{
  "d_model": 128,
  "n_kv_head": 2,
  "d_mlp": 512,
  "activation": "tanh_gelu",
  "bias": "none",
  "tie_embeddings": true,
  "init_std_up": 0.0589,
  "init_std_down": 0.0589,
  "schedule": "wsd",
  "final_lr_fraction": 0.05,
  "train_tokens": 225700000
}
Each number is 500 + 50 x the weight over its row's rms, rounded and kept within 0 to 999. Layers, rows and columns count from 0. Numbers have three digits each. The size before them is the row's rms in percent of the matrix's.

# layer 8 attention output, 128x128, rms 0.0511, rows 0-108, columns 0-127
092:521590497528490546554526402393550434429438410463502507482508414485514557430516477491490566554568530484549550558413543503559511517487494548536545522481514495421584502494491550464515680489464465418507531524465537526462532477535449486481508522538442543506513531504473462626576469557558439457576467484485495583455554434580547519563550506504532426509490562575552435495484411516410567505490
092:388614516507516494447456591469489470507477526547477467542365406598484539444482523471514592508502550548500502455560559498421554485436507373494571513488478477499471470496451477409493440519599444550417523486550460447526535475448517467528500481537585511462558497536559516441494577479426459480451473495410450425515501504493471504528451482438422466550528473449484535358565521462571497450547
095:544507510381574472442519454581522477525455448439599523484523475477537491570422500532488609580406540479609518510501564582472402533406501547554538464469500559416546519481544460517567477520505390481429527440482451546470446463466433511561549521452567537508522477481454515520475504544459456538518473414425563502539565494498519544479527419486430390474501483571467517546411553547554457477458
101:458538490501560476585450494460468477460478465492499498497440546584538461496491519498447477501482448444513489525590467568519466475583481483500540377471551426494541511427560338509513499549464569597551418482560492449596514512451497514498554570473515530512512398523440537458497431542440511502477541502466517545381380472544519374446530412571559459455464462443505536579534491518505423527507
113:414522510623481484430571496473513434544351453430496486600510382499552451545502440531524478537527508532497612518430394489501395518538452615483431529487445513537511542588449459530557571558468544474419478468489482472457400466503529555443479524505500519515487485602564494510445551495506548475438455462524477417480576499534485555525488534476508522478508476453463520470493463523370541533499
093:658528498396486572451498393506364557449593452511539575513533526540450543482564512623559502514496586600530466406485570553451509475535471421449474547411538496533500564474554490451547502428523530508460505506474500470537439453517530475437483517515476463513516482439524545540476505491476489413571404484477511476457512494496499558443535499468552521460513586554523427456486374499546473450481
094:551650430481532536576522514486479521515545490519462472504605467450525485545565510466358485449426419573493451533471534441508627427388454505526535603508510447462599493416463491470501428428585457464486501538525515476474493551539424525510427582466538484549472518462497455511551507587521476501536437507495574481507512446452506526516485508417549531530467536609490441561533583478480520530537
095:536444533509492413447525448405551454508514502506528489493495450548472472477446454568400539498419569623560547399473578553475537511476507465567509443499470559536539505588366460463429453413526486487531546500484537501468565433535529450564458501480429455553426552528552457540566501512581487429583574458463499543569547473499575474529484469495500466507546533520497400469456531423478605459440
121:456434579528530468400480538411553406476443550646558477530426491447475492510434483440504549503516490535532556534613462536590529442608523503424456546450529502472537516535498576507425489540485491529591533554517464486468535503477563516570551506577572581478557501485408536433486508513410432583487528466490490480428435463477540505585531469512515487490563467513556546528490433463586465494410
100:463464511507468429533400531639462498474387454491478527578577509594457489485523531480492504475549527484541562521410551494444473503447500633447469560464489500455426496547430511441539510454540462436568522544456490492444531512603461432573519459563461518459456513490570545489527460515555591551508519528570522517468432471489457485609557391444547496478447601557604438525484488503488514491527
087:543504479433535628529464513489425475500476416471538500516545440530402418567584556498535452530547529540483453562613518620570476499351435471471434568557403566448528523509488535571503448448530531543520476582583488491443554475516564524535516497511507571498504414544436513465500476528442496550483490556499538514525471474500518500556506455572567563524427516538508463561519364509496516451534
096:444518501577524522567436466634480521495481379485439471440482480538534423516593509446462459441540393527534444448404562389516457508445560449538615581514520447503472419499437490525525458499487544483426575516446447556541427506456495454442457473483476507538538509409553427488503481528470486459487495506495545469414566496524449556492550597521497489551517502472493473519409484554604542453437
121:452549594477541539534568489491564561535468449522580445496481461474506513509437466566462418481459456479496519506454601481483468514524497553491489528463524459466557479584479430469522371501497481472471477530455503515520455447504552538479633445540533490434520504489544537437384516517455555566412400409479563408529522579464572613453445443406472496461593524489522510446463414519578447489498
097:549525588465417438493473521502533531424561569536468559493523468567451544370565543541599564519491446450540545526496579521482524389506535381510513445547505453462380548495519379408475538444551443484464480522491585556447570538512535497577498553469539452560502625454470453488475496461493477502496525490547477491495478433505447419470508497492488450519452515543424456511503507423491549394510
089:518450459564488547478536519494363378535529546559451599551372535566470528510423520518473642488392597509436468443512477574499540495473510495453484411422499578438468480487359564458560522430456519531485493490523522577552482474488500479461490460552490509498376482505561457495542483454555538529488553534593476476560439527465492477460474493494545496517459492522436491516435508500483535557548
098:520554520427453473462519540614468479505508526487487435491435545535596497458474447489431612623437539467519468612500472464633630553531593555465502536435595496435459459443474472574468496444613517424512473534475508471476508518446556522444583462481509498465516612560449506508472473441427512420534461449435513529465475526483493408456466507496459475478481467470474510471519441541541491543488
099:533534576594525474445505479524478509453533497707475538485570603503461422482478559464491414524446519509441533497449444535581501513474520500467408420515468555555492539457540568456523527543570555568557527433451539460542495511527531445509507496578500492570603460525439517494539446424473522471540566523537435491436451480470475414555525472549521477483485539577629522523451467575475519474423
100:508443540521434440566437517560430409486546466506474455511543506385476455537360413491534529437528517401516519470383576583549482497415488541572495465515501504544485517498477472540488596612556527480566527515537548444545555595495534469576509548545503513448447478463460480540566485496507473515600488505496519613452476499564517492580564460527451500528428513513493450469439600494504438434532
088:493513532503492467458414543503440454477583500535427523551495448592486478496487464447563468620471425510658487523424549535514632540490543494528532409600576526638569493503412497526415476535509492543495468509492525438450495518527563497477522400487499489436580494430558464417478487430457451520496475499475512499489506527471419402472449509481441579465528496502531446532538510487577493570533
100:447603614441504503424545600524410478548459470504515462562508471508487452441472426477512509543536475610530460457491466586528471516460440481489472563483571497563515490641444423497463441564557507529453528409496420579538488572516505469402445539501480522506494485514530455470547468579540499453544531531431462518507613482508537468530516466538372505555446511473511416491413591538448519492472
102:463524447420509503477501524403503498473549457495538464393586517448608502468557532495406561526481517564473509428525623501486464505481580473541510529532554470395477509444479556457500451434534461556443459493465535498430447448459503512468577582486454469538410588451487474496467562588486605507510474472501584440548458533464575533497477566491461449552514486362379527489516481432510549462512
095:474471555542461579501558510579530491538507556573467448499491518567576495506584503494531541502557508554479611456442448547466486441456521543549458497510594511474500525518690605498537507589401360518508483443522456454562452456546526462534472425468502484455575494486490403495535509433587472458480541490511468566476512491499507505491458420500521488560579468622513473488509588454494494563528
090:424423528508615547526462453526438478502532420458617560385492568439519561527579422603446525462505498479392461454465533500531493587517495538482580494371478454467335346453473548507481544549458513517515586540517490517498477528484504485420498452525504564408533539480535551515485519507492508521510499477521504538492453534503544539557512453474479443557522456540495552496496485477561505424472
103:497479444583457543493399433414425454480503617476468495461516478456558506417506476475474482516542419509426502650474498496519521582451534460535440539537461555551552545564527424496522532536481563578518439502471525481521592455508486601435569584547460597423509547471456515467498498440538513510452535544541599492454421479590561500527439588564516485485382519473533501545524464491532510511514
094:525492432556554573571525496594403475555448553418582441549544459449636554531525548456497547514524526493373559547481497425431554511490466602596564537581573380432512433500508558432523449471505483464592484509515526504478451438526452522475463556405509491531524429456448476541467525478533484462494499493577583475543518450504495549521523526479526504478422529507507489608537443491483538494478
111:620430467604500524408516535377530388484603539508630478486461477442484540480438454521508520486517518429479436413574506523415514519520504600400434547517563498482470563488572514542530509503405537540533486539483508460477422479484516413549523487480507420569455485548552481498500592588505499482484508572575512457469443419516458467531544575476528508551480552518504446564528465534476447521471
106:483509491532500364450471584558558451548508516514427540558620516479469472542489472460445448592454463573564587581443440570458540530368487435478459475542446563624468492578377449474474551517506558475503484499540559531542448591515417477573487518599531467454489515508537467537507461451494513432537549557474523558505497441554488435510531442484472482480484442500457485459517417520452467496474
107:446490453555500588491554567472523520567377444380564554596507438439564551495530455427530434447459486445435451500531483451492401395456495550463448480511511523411486491561522552622486468436445552551578489524404485467417515481484512518517522472517497612445562550526481547463442553536442547577442529475574521499412460494547512508535489476508539499479564484475508556533576490480573481509488
103:598497519491465488555517434468543460472554521527609486470455569445626515502486486517475519466450518437459556602501500459413460520542549521412581494532555450390453539519527492454434545513456528478560503598501507471439590486511554447466513458543424547561457574619479503600561467525476512428542560437485463446530462416466464542493484537548524526554486454462528445505499427419506617496462
105:489444555559567484580453474488455570453418544470510449510444515521483602507482486569419548447492473392487509516523501502486520493522524526539413474575507498492583515423548582623559506600513407527523460402550444394483523530444520533556556480518448544510571405509450559454558484485521527474497505563444520527396404448494524399504536495604539514443510434506545485548559532451473476530491
098:516534500455565498574432493573490478498530577517432559540496521482439399523473514505434502590492482501551513594449429430497421372551545537587592554475568489480545431379459578471567530407420499545499489476449474452406454492545430523497486527499459416532500446480526493433489444433468534504546569513523480520496496510569487428521456519467558568444501467482425522442474503498418445607499
088:476539582381459490443564519483557517473512494542417459459455490467508488463458503399386551591486439480512470589590522575507451487541538491494523501537498488516552520464501458455503605494482484568612456539573489493549480521555501474469468548517441585536557530469425559464498478569539488380502633549564468521404507448503518470532479514608528460607507534528503515572445500483522565452433
102:452488500540526538640539459477447529506473512524456442415487563491518505554550500523579537536547416445392420458475572388471495517418584561536524492518410554472460402529641542534554448524511540604557478473500518465470554604476528573506496499529526522511573479532464562477495541481492433540524570479525504498462483515508546469535528513542647525521513500499534551575436531486497567472409
082:669466553531404427585478509513412421473579475491513562551481453499505584431531575581411539518463490477445480468519529601429591576560531451579500526443555516594524448468520498538477552396492506501460479476519497502450499419500504446510517553490485483516430490509479541555430538535409511587541500556478506531552463518570477508411526571513504491633531482509472461523502513500575494524520
095:428479612491539495472406535536448509591566658434469520557517526528514553554533546453420484382509441615516507515555479448543487488529494479520566432462442492471412468527416465500522515496513511614547447445443457502368495521502542521449543508556492616509525494478502506424435523502505563489535483526511601420469454484541520448535529525606569540514496462437478525542474503516518486479445
100:402464519486502425607476493632564460479466518596416454425592411494548387419582481553481428514516573541555453467464521496477516556444568483563457504475465462618426512510487555524525444570536533474516485480561504527543542475471487453584485427511498440527487447439486480488572518458522519434465605590471506567464444477495473435520555509518485526490547442519488493501514483440572568483420
091:548493557527468542551499499481514546535443491467506535467444480510421564504532399493483514494547510591509472521631429469463548389438613587515458519494435483466401422317469632521494586560535449506499506467565519529530480471487549527496553562517467541478416513466560578481511449578483496514519511485510567429537465541437534554473489490462492461428526510408508544499510532483602488524508
107:474529514380569489545392475538431543447442443427511515460401515464478501548518508509449520436560442470485481622512360429486501523578483538521536394659500460482524508555450533490572451541487548497458516515527485486593537545462471514562500503502524465450527508489429558454514543446465453543427517490474553581477531532451499429449486475496437468375498514571398567485478526521516483542504
096:404556472555520518507511524440484534577587507468472478514404479434477446550466605433610538537528371573537579520461453439489568520503564475525538531464489485569594425546459416629480584459482514554543532481542491516527571486482492448547441549469524500562502540521424484524594543479581527388549558538470508559476467538456479453539566472531537521494459521567479460557500556505532514438482
099:476424531517540606523519414489626501560469411495467532561515483533559591453479524586476481519511478406480522415395499461509434413554622475505497526516553522438525489457421517489500559487418539535587540487607508529548519508518454529564451460437547503482446463551491534527574525502462465526519525510552536543559476552471562446541535421497419537480521523575463421531491515394561497404535
095:523502494578474546559582476459503413489488450452443456525495476481599582488432478454515446394439564506467522393554596491539621563548448536474602525445491458424543457573487515381504607481495385500567477565566471495488601542547526489435514513496513464512552500549448540556482481494500471520519533465431506540489486464480403443498519469560508503593506480532530481523530504473550575402508
106:439529517589522537501408512487465467509492484553396539615455408508449406578562473501441502517531471556407513513417491489504482537440552545560545509423452488437570483570571532552547403419576498465503503465465515541583510480544520495453485523488489423485451535457526578543524422420484545421534499520480431537513543533510497466455508521415418500555559525561421453391521544437450546574524
088:392609499409503527546389550444503504457553588467449541520535501534480599417541542545501447525458420529524426616513516426486500468480496354555513536551456542419455525456574490418565445592556515516475522559518517568503500466484471499385566549491464526528462568467530495530516414515495537499476491472511524527448468494533458546546489519519421531567457485453470508423563484458571566549464
105:553451525584464529512447498542511438615451525439474549563491528482597511417538534467515540429493452586586564622514434526565463474479531512502562443519443491491474522456469559525517445611389475548490499476448555548457517505497450525515475570487534462507441543461496498390412496394515576568555451444531530484553563499516562542480478512540506493403467501450432484537444389557452491533559
093:380555445389495417412416563532520459470390560499368488497439468560498438486480526485549474466399529538575539458437515434571524463568478494530509440518431401471461461449409485560459586471519555489503528514571494503457569556510563516482504564554424558472459585454508506475526522521508486464535497464582513496488486462525561561517558536541574479447511568479519496478493449397561522503545
111:615546460429423504457545429493510482551448531519501430535501487539490562514455535522533531499500600483542560372530578445489530493495524606514513513537611529482532546512556498605327420527441561429541459515462458477519485489512484513509515505457511534468539427499424528533476531585530481520515518484471446643409486512525526507541476476543552465459522551521570527568442432575532417511445
099:553417482495508486549470559436553580537491432529539453456514517478468497517459468520550479486474498527549476496566458499544506554542519562527453528535456457504550486608476564556610449532451482575522484509548585491437489536520542436450451512552560460643467516524473436577523511613485450473629533568388471503490477448503542504515594538510556509625441492511450465537530433479444579415423
141:580527530541428591500514442450451494454542440496543492558572403540441532444528396467507462414474651466488502506572543519521473475532477533441499477439586460416511510485535483429403516508508470499591477559525482434378579465529511496502526450472488537495586507547437525458521554591527499530505493532508514489429431459516493499572560501498524505490559511526554415580573502416553589436427
109:492492405486581501569451487574513510523435565529401481530561539510528501472585544558508589495412425531499559565509498467477517466459448502561560426574590525606499489538518483451551551629559480479461519400462412473562411513431482514552443570527475453503530534432547483500500476443547518446502459449436515572477597532504523468478484435492478493462524476548497554383467571551414458520519
103:515550442518517458520528423614506529445487519540512434407434443531491470440543498522497495533434518518512471501480583471413443521517479557488540491508579519498522445584510544499399471521554441538591437485456601448413534582504602517563564573487547522536532494536415497553420496484512498487540540457451463461403403456567531421519515435582537485521435414478541547536489437546387518474458
110:449455556431531555491480468417582478525519461514557566478573517484564521552420468443402460482470491474531439452539556554550548439436499499520467515484519573574400480381488571571554312509513469552540519522567525402535584478480567535545535535523539488483448553437452486526512525426504469610515537494504550495434451482548534553544504485579524444535466471502516504554492481461575483414473
094:536570551509538498507524447491499524484562546411484458449504470471568476502486466471529473499453473521527443536605520383351488521549506483413475587442562378542554544478571444523535502444482594488473524566484453520578529502500456480588439472478574439471487533422435501512518497566524451532505471646532463549503507514470479538497521508426455542567582512496480439537522539475638541480410
098:485462440508537538614494434510478463394528537490478586510507558510482471387515450524407591513405436401447356492564465505481410562541452464548480507418422430475555499520575455540508512439524485543478562473509579567509457552483449511591469404510476483405504480440481503508521497416500511477454471523573503504497519452494494554563511522451482515508513625570432526477460514518504545576524
104:384432555478527471433433517482511371539543604596389513570460516479528486475485410552495455476395496523422389490522524538533403444476442456497521500507372572502435568533498486552588485423565508548466416494532543457528522459489532549491492513493526516508468457473580528493470481503561505539477480538508512476525444542482487453576384435459400559456534465491523513468544467509525455530564
085:563402491547423435468405476518554495500574583464616567450443554529507435593507649485513475474516491496485500513457468478501512473496512434548513523523589528517446597513458548520538554488452490550594502485518435509478561527599535463547433458429511481441537497423558566447518495525529498563489524421401469540422506526493542487546515374547544545466526505578401562554511497466510478461531
093:405450497599576534400490451477508599485490530523520524605439463508440498558553487575441487488587484526440539551522387425502436388447473441422601488515519646454551514494438610529447519507510545504436489497433510444465484481484482550407493529564438507526565600523521540463456519534491550461536484423530476450535567516570527525484519529496465481467570510441495543483435506484473497532472
090:414410607481531443517426478528518417513495555583530519522505438465621435544500523447395508422385505560600407501404564538601527519392503433516529542588512556558471521474555556504543542368542521463455490541503476523493489418498513492508558499553548582462526525570561488494497452517503539512576541436519515478441543528560438510462482493526523468524453491465474505462494462537433514491477
086:539536553441571514517505587529394476353508478499522580460434511504540511428546461492444547504451558520549407493556524535412444401502396522514523547380478486471513477565527578468502517407511538491508427482436570435475464498482496521540551487510550546462510564471511468496483472564484471581486407489520434560425492563500572440526555594537549416551504499531500545487616439463488519450520
104:531443419456474445449494410532478475451505498477439449559531637574551492592533571466502508482475441433557618566518600551506576490513520372495568464522542513552604512415526404461448590478519507396519474465431445530514514581482423499485457439509488581463537444456473453551558482430576477541456451533526442498540524511477454501533530562512523472470527549536492538499489577510443485510499
091:454502457509613443496490588426465540541493426495529554498524529492577467556521607476530497452614404470507547447543474495550456518526456361576551515607551438546430431486445611468586411558545559533462546552486508543472473491513478507504491519464481498492519513546488447538493380539559493448535567539557561556458575509548477504563560553507429518510458536484506530580482507546511570461450
100:544531522583480460519555557490530445472464504529473417477485454546485596445510477329580502564452552496482536603610468486518516429531537590414515425444466499386475526540596573557423430473584500461505548525573527422486505505492586493368556548524501448574540469570423512490531572539465445500529495526490494463500430488492532469487514522514548481565515483485521468524536486447533550460490
103:452557593479451462436538600506499438584482519521533464452474568485555486450421607528484493559528407573438526494544500554509591541508449563499446531560521480597500455647529446489520485543551603576454517509519526530573497496444468456530406528471566445598456466542488499478573454423481456445502548538458509485572497471459553419511517529556492562456417441506403478496507519485452518444515
088:491446461430518570405541436529550517590485476490422561589502531460498489516385420477523457479457530471518463483430453630488473425489576467471537527461484456414534535482478483546448553425539560554542416575559544499424577575475531556517519512494458514435452506599488513546453512478501517475459470481563417447471490484504508462548466476560563400537458465506593565527503467501471560403604
099:472474467488518422450482535437480522464502496558438543557509517521531548428443574402475532581442506477617496445455488472541507375441411440439437525533476596505474406506423587514485448474468523462491518464525461556559456440499427409462458441528444536440495520420577489534478461564543534455494545493585546587521552520577504534555573462411431473521472601548469526529494506434509542489455
099:579452535456468448454440489519447472385490579456527482527525434478503538554545439555489428479451526426505525477402489485579568443455556443452512445414618541487363584446407500478365453550503508537493532550513568568520516526496518569520499561519461514518423537530521473518431533549470534502554548485550469471538588497523515579467489581486477490507505574423486411451406481509488498449482
107:542454530479505416526331535578473494469577498581468574574477530479510537440374509547518517521515482386601470583444486461571496496403421522533492424572528475473503477442548596457547589598431534462465432478545496505511429511492581470544533447458555488473490451487526518428454478511430505531442477456525543471485527548469489535431498497470507475443517525518456436461535522534459401542551
084:585430544418467487418526414488581520533449510463510457607496547420518450340431377558520398448531488453434493426599469531436551404516451450478474550497501496422564488470524493501475489471599438479521481458531460451521574496460461512437469434515460541509512471544586540503504471517502503487499545553538529617521488505509540503585529526420491493493524423570503502508545538415465532476519
103:482579491475453510474471427415480439508522453533415449548514524522462519608526496521492460527536512612495452516449561559574448452313543444468474477526375569513468538495387518504515524498482551507448537520399554489473397492516549532501525523449470472514422468489478482529465458464558626462538479394450435472510503485573480515500492481466518498575476524505518521498432474530392410551469
087:493524426551498422535516476489434441509548395457471508515533468468528475501505582539449473657463416422500531537479465479431573664483376461476496568498482470610522440474544466444409494470541504486480458526522576517440430471536513510553479494465465469649464528501545485484506473560534583404580517503507464535482497409554497456480542545494508463497421481521519438509501473495430464473469
107:502521363599513439434557501466477438522466505527501484540399570518500536535422510517533603531508592474494533528459539503470563534492509528403435559556449484478568471595412539567608427529537498518509444467517492480594520515478479470503478477603583519449530527416482523514465556423444524583559483451542476502522462547421558525483529446460432500404530426564510553424460557509546452482510
104:467478505548535416444483516547484448539435471495465496507614503556429500451498457520628475517552460545470578350461440492431529513496439486532459487424375469546469485540553492489525436529506486530548512552590435532386549523551498548455489532550485485559425507592497471561568491487507527531588489497509472433533452400414525470556569558578532488434446520538543428539456470469434527530464
090:479449402533519565490493441460509571421523502356525456555551491522551616537533440497426463547486523521467507541496525439395493501477535425487462497542521501419459481408509474490556439544545500488426529493495482426400499577499552565380511524533483585569497517457505508401437521575445545463558479452397529457514487519514514572409491615593459456504510537440482498465465453478471502504462
101:459470423565470488564519464526468529399446585587537542476527480577523438484522525434582463561444572570571508512492446546524430464440497461486523415558406488527354519555650501531503443492505451528512540532578481525570491539502562539495414530579446456482464553423493464518540416490512519456557491451424459512500575517485494544478508505470443549527504461444485497459473560434515619470456
089:592515477524473541466438465500462475515569430446449527541523538425453440507601432492500403491439590487553452501469490412514436432559549451547415593433527512439392553401470511622455487466558482506432511565394536474464404486511488469407496520556459508538602551435498523440459475555482483436528538440516504540529474454607507579498498564525531522493506477458499508493435486495520516497451
092:528446506433395471500467646643458490525486532471452442529532553538445547634502468558535451399507467545477579605483585513525537498443454567464474442488421543600444598508393452559486513481495515524502469455421594465550471509473470566515475534447515448493576483417469464528462493467501531473515468482436480531540535554511530507414503492534450441509535457466505521456496416555485517457498
099:507468584470510443437431494460527408527457529538343478549482469490402545502514575579494518572529570555521575451388483415510431496581578449421493559393422488453416489402521520451508512542521405543495500444511443462546472532488479485503513540427473457499489511531494486482424531542528573463532483492555509440495504561583453513454507512544483497497489544359518475545443467456547447537466
098:482475560432527529516461428503454550518487507497378475462497438475451614591505450644494514442437521540492561513567478443527483507581523490456449509562527519402493532510482470559580444387502510518587545552465419473470597543569465522467486544512445577533496475453440491431496601408428489504553533515487453464484497430483544485549559483509510475506484498553490527563400510512551570418413
103:589572471495455458477566486456566508474542476490592488479547490518466566479453409394505553581446476451508530522477543561438606440467506536456555578396584495500480443528534492489448476386575497514514438483513435422525533505557563454447502541436472522508474405539501485560539565452465465487524530529463448518507394439442477436548477535507551537566476473636597511532526512542480542563571
099:557513446429545411439526416572498461502506529462500525543480509460625460490441496486526455479428538497465438608526557430423512510593384436467508448499474495525507467499507540421473557478466537476471500431547611551575504580536479510556428525557437424498474534437591510548534454464611531463504533513545566514578525491519436533553521474460473513512503600528477511539370487467518599517465
108:473466493516670494469564488569489518465498449467497501378451541458516532510442492424463568545463521364571463560596567458442471465535559532554585524505553551501567476417414508586431416541384418568526468456485490457460518466501515516533487419463508505485445440456570459480471541490521520518471477527522480450553472505492554490484483419522547509476479446540556556512502539463616494581534
110:489460499477491522493418531433465534539516530503454432559568430502477450466468538489569352513527489481564481524370499529561383579431560486480444526579450482502466485542575517558562529510515570461573582533539461509549503540606401476453458547571510475483487546477546546537557406504515412496500517481578544526426538479479476555563582499501523484553531494520456519530475642469538534518420
102:571472510530526426557523575484498584543513411426481469431442428525534444543604521549531551410557483451484497472442521519478560604578526477520418458562525505537547458440474612592576522566539542485425400555430476420537448397462556548470574437534538568479484450514498499487457486409542508504479448476474571482492419486514503527499456453493501501530498482527581539436451569540495431523533
091:541487610508483555513594484500520436506459544417498469523529511489578561545524558571548509478498481490431519482534493436450440463644529550445438507492521510399505415410415570554492447484477532495471434493453497533450505506398479508538537453463496537453612562528473599476475512530454505555430426382496552498554622598476541542518425524483426508526563447517477583492502456509500502538491
109:515538524568444515424481510503525512396516550459511546553631450550581485558545514421550495500453565525540576559542477415661416506489514531587466401406419506401445552431533460524497517568501610524520519533513558495417508508509543488476480497555464475542480469570540454552523511570475548531484560536509538432504478482506564433584532504527452510512441521484602453523476424504506514495545
114:495513499540513521541545524571489537451501528489534518463514480565537525507568404483519515542465513472475494537481402474511444503627572518544435469378532506420450630430624432490580546520486493508546567548436516513553508521512446477571436515498499491453453393457418405488526559542484516485499535604575525490414481459418446438578551474481469459489446530614514452545541489511481559552464
088:486546433380419530473558429572590503669541441494441450442455617450502467538479454504456571556481416457518490631455539484476490467494504590528490516546462568472527512454515421579439576454539471503487457529471549508505478468524480479458512491449530514506507434546544508496439563474548471425531516577547570498582498499470529490475482547614546549485502427418553502478423502476560545495477
107:428442609616487515528487431482427457554528357533428465490511654495519486500420467478490533471536470425521542459523475500622480578486430473534458477420431541546467454477504501552557550571470441522482471526480502461520474528498505516556540529516434479559485435382493435387449503445550502476541458481496563482515438497468514543461426482573507506462463518491427476424512381525457516530533
090:397361578563578483450493434556455548502599453504588539577533505465571593502394499540456473553509520391492525508468471542569442564459448525507530531547547572554504526523468507418616447527535454484534538481554574568482506511506502422586537414540481551460448472509507529514513429467500534538512532517619496460628452520502490447539465519474471491480435494559486505538458520537533532468487
100:449556401513495535432485527550478536590538526537422592519482432517426470566484470500557472561476533537476432529511583513453537496401465409498427420431498464542585557499502489478497480482572413457500439495440517446477476594457528542602467477476526546501489521463465507523489552573540561554496505541499468551426468431591481438497455457603468521477454487420589544508467519566507338502506
097:498448472447608574579490494496584511549420487448388399565550538450502578617510477530651434471587524476507544549499501496484500452517549521528467534553555513432463526512543501443563476552478411515525589490542559522574462521522525444397417587533465469528496557509551481531527439574511530408592536476524465489512449440490523522498519498477464501518444520530536492486415421532495536449439
101:508567479415610556531592530581470527506526464429418506479568424493603393528427532441619518497484519463450444457435462460409455431494442643509570504449522431476502451585529442517494476520550499545461492493546468508520547489500470502534507531447443433476455542443546506547481490431585549433517505458485528580537515505457524452529446516526511502474461501539502438475524551418403582486577
120:410565444440539410403420535588447531490432590500413537453472564568481419513544470500427496607586551552523618485481470541469486484456569490558513421527472434608535524542493478531578502568536535495552518455490540554574541502544459442511481538568501511560482504520535441495531451434472486480554546593509513524451517492499545405546569512572547533569447494522498506465377507530515497491491
096:455464517509451505512556433527470399513556352518518559457465592504522435513488513441411551503552513479547502513528588444546459464415540507542577585534555530432479470529471601622420454431495353546540534506529505522490511411446501526545547543483496503480526491488507462572499514568444454504516485478527573456434402494587497473488476545460443489519397438545548519561531428481549476531521
098:499552481593482584469535384382576476468429529471599543487483407449562485523524547429445599405486521426412480568540467502480524517494427572564528580470542413400579587418445559570453410480493470450498485483544474469469519514530508475493457497464538487530473469530521422590545509446502499500495510560511543499501462493533429467520482519474439578536489499518490387559527513567553511465500
103:471472486580486555529558491473539551523448513544474522641579524567502583413530552585485465564560515528468458552334459470502438452511550467547493448547441498532504485506480516480357511657537474448423443495522439528514502508565411472460489523519490482508487508460480507515483547539487454547451529562488485518528596520502509538460536555386530460495567526453431421534521583455443512449489
099:420556513583523476553540527406522468523375463553493511533423541513510434458504528558498385487516564456471510540496427427465483497494502539493467491590441496555533553532571589483569486637478558468468574474508538545503449560469442498447429464564420468530525467466575511535520518527559517511500595594539482541532496489508551483523504487463529516435597478389463508462495550396516617571489
108:536392530467453445392396457535502478383548515511566532518454476472513509450538418492431449479485445550428539430535615559588545546500485408489458521443409490516533443424454545504393451515533426504496590503584487547477552577493466501492474408542481565463397503489526495483466475574467514515490529548551427499554535532499532574525522483443482481521544512493498447534518567437508579408475
089:468565579487415481505507519505450463413591516484505544440479450512506472504592506518546519442556483498500491382521520526562489609486562426557476402482438473569458590508538484480399496549598526459565502567554513534536483468537458475580423506544492482514480504339432387478561564501474553442507562557516484540478432448521502450467509487504468453539490492555432505518582445410498567489452
096:480561445494471477484463449498552589503492561493553549488544528542603405514463600518574497474531433417557522499523470524503464440510461522638523525475487393426562486420490538482469472540475508619455424464454498418454559504502611494501509526501444576572444564534483508511494527438481567579519452430501451498505410437496538464534422484610539528514467400547518563532556475563464523480529
082:553407452486418404497457454519539419566524528542539584490347550483518450500463498580506533463435443437426480448608455545486527415558473448455470467441548575460518508475530533482460531453425403503433415508488555481451529470497549492428475462446509484563496568440571545505479556528565569534527519506551552444594464523553517554489529523530521577442461474470477448572425521463507420531496
110:385465590482483514489473502576499563543418509477521459423435589481519481507470626533510478531513442600530596552405442532624519513457585492535462514507474500541460482481415475558466468563466562566457504397496502501572496464469475498499459509490518532554481481460582540522547470338501535546541569519514497464510512503452512442536513495497506554477492513591486575418397600493490491559538
098:578483528541552465438549565524500579566555507431589515544446479566545523422534480342474462515355486562506505501590445501511513465491575530462544467498541449466546551577509495496546461463427455403507494539545421544435549549491467476452486607517473524550518528451442533491432479592507567453508485481465493511449364487527470469560557546546478491486426594519581530540553474507506503509539
090:542512531490438477571401461511592529419493523537472515510575422532451450428568501588516540532585456401358537517587487516492523457474485512550478498497518527420524530455520509430581373522488470542493500498487545417420492477455579473417522531513486544547549480545486502473501526503515569475447458473513553564505430517605506449521496537652549554445534529479520478518390493457509462520417
109:684549519492470450516540435464516536432613500446473569516411494523419562508458478546529482427439663524462470488542520413463535457488538425431528472498491537388520529526455559492437387476496471495517485545539544514568448476500495500493527400477528456446546466445529506554476483569553489503447526524562500531473535550512473547471477435440443405550541510593445491536432513503556506475534
097:492440570574474570547526446523509539576492474491524525526521516461532588553584366592469459401526469524440568524566493477381512470494457501345506624512461555483506504497554474559557436515454505501487562516470438509561561406502552514481586467470503554499485538533521493502435504467466453490462427381510503509561462592455550517445575461445523538513510501535475524492551561436501573498435
109:480428537501461408466406502577403541475482563466513526590499434492421446514539482580648576616521565487504515487428569488562553583475468549513460404548409554547506430446426446536417485409543460527475525462481550483505430559477476538551508551481557539529607460517502516472461534472464467535463461471540539464497482552475572468516522418516531488504490453533567546485550507537409473510473
107:451490459508437547482462468451531514404522475431527582547483466522530532520444512403444491542507487428620522517436519554549500556491440417506536425598454523557469536414427471510461507540569448486508602515520528510560461527487432564490504431434517441421466573400530458554543479386505489500497531478406514539544518491465496567430521425455492426504540498550473481526563560454596601453437
101:480468485566461552501576595469573499524481472407468463549459497508556493513572492487582532557500374502601565477544470514530552540522408469611474467569587409542484508538551466486388545533401535459558403529516516541407506545483486454531433517449581569433531493485445485512499524449489468511476450521439450453476535510533461577462459522459488448497544455489464458576620463542531572451532
109:478576480543494527516548471503479427396570543532445557540552491515491504487535495490414564574446496550569573455595480514520450574434481414527547551420501580530503507458486447454587535494521394481597526457520473458559570529515562470515555500456495493366472583448433552515428428463471473530521454388422498554445453521485464453490510429478417553467515465503494472429509542411555452546491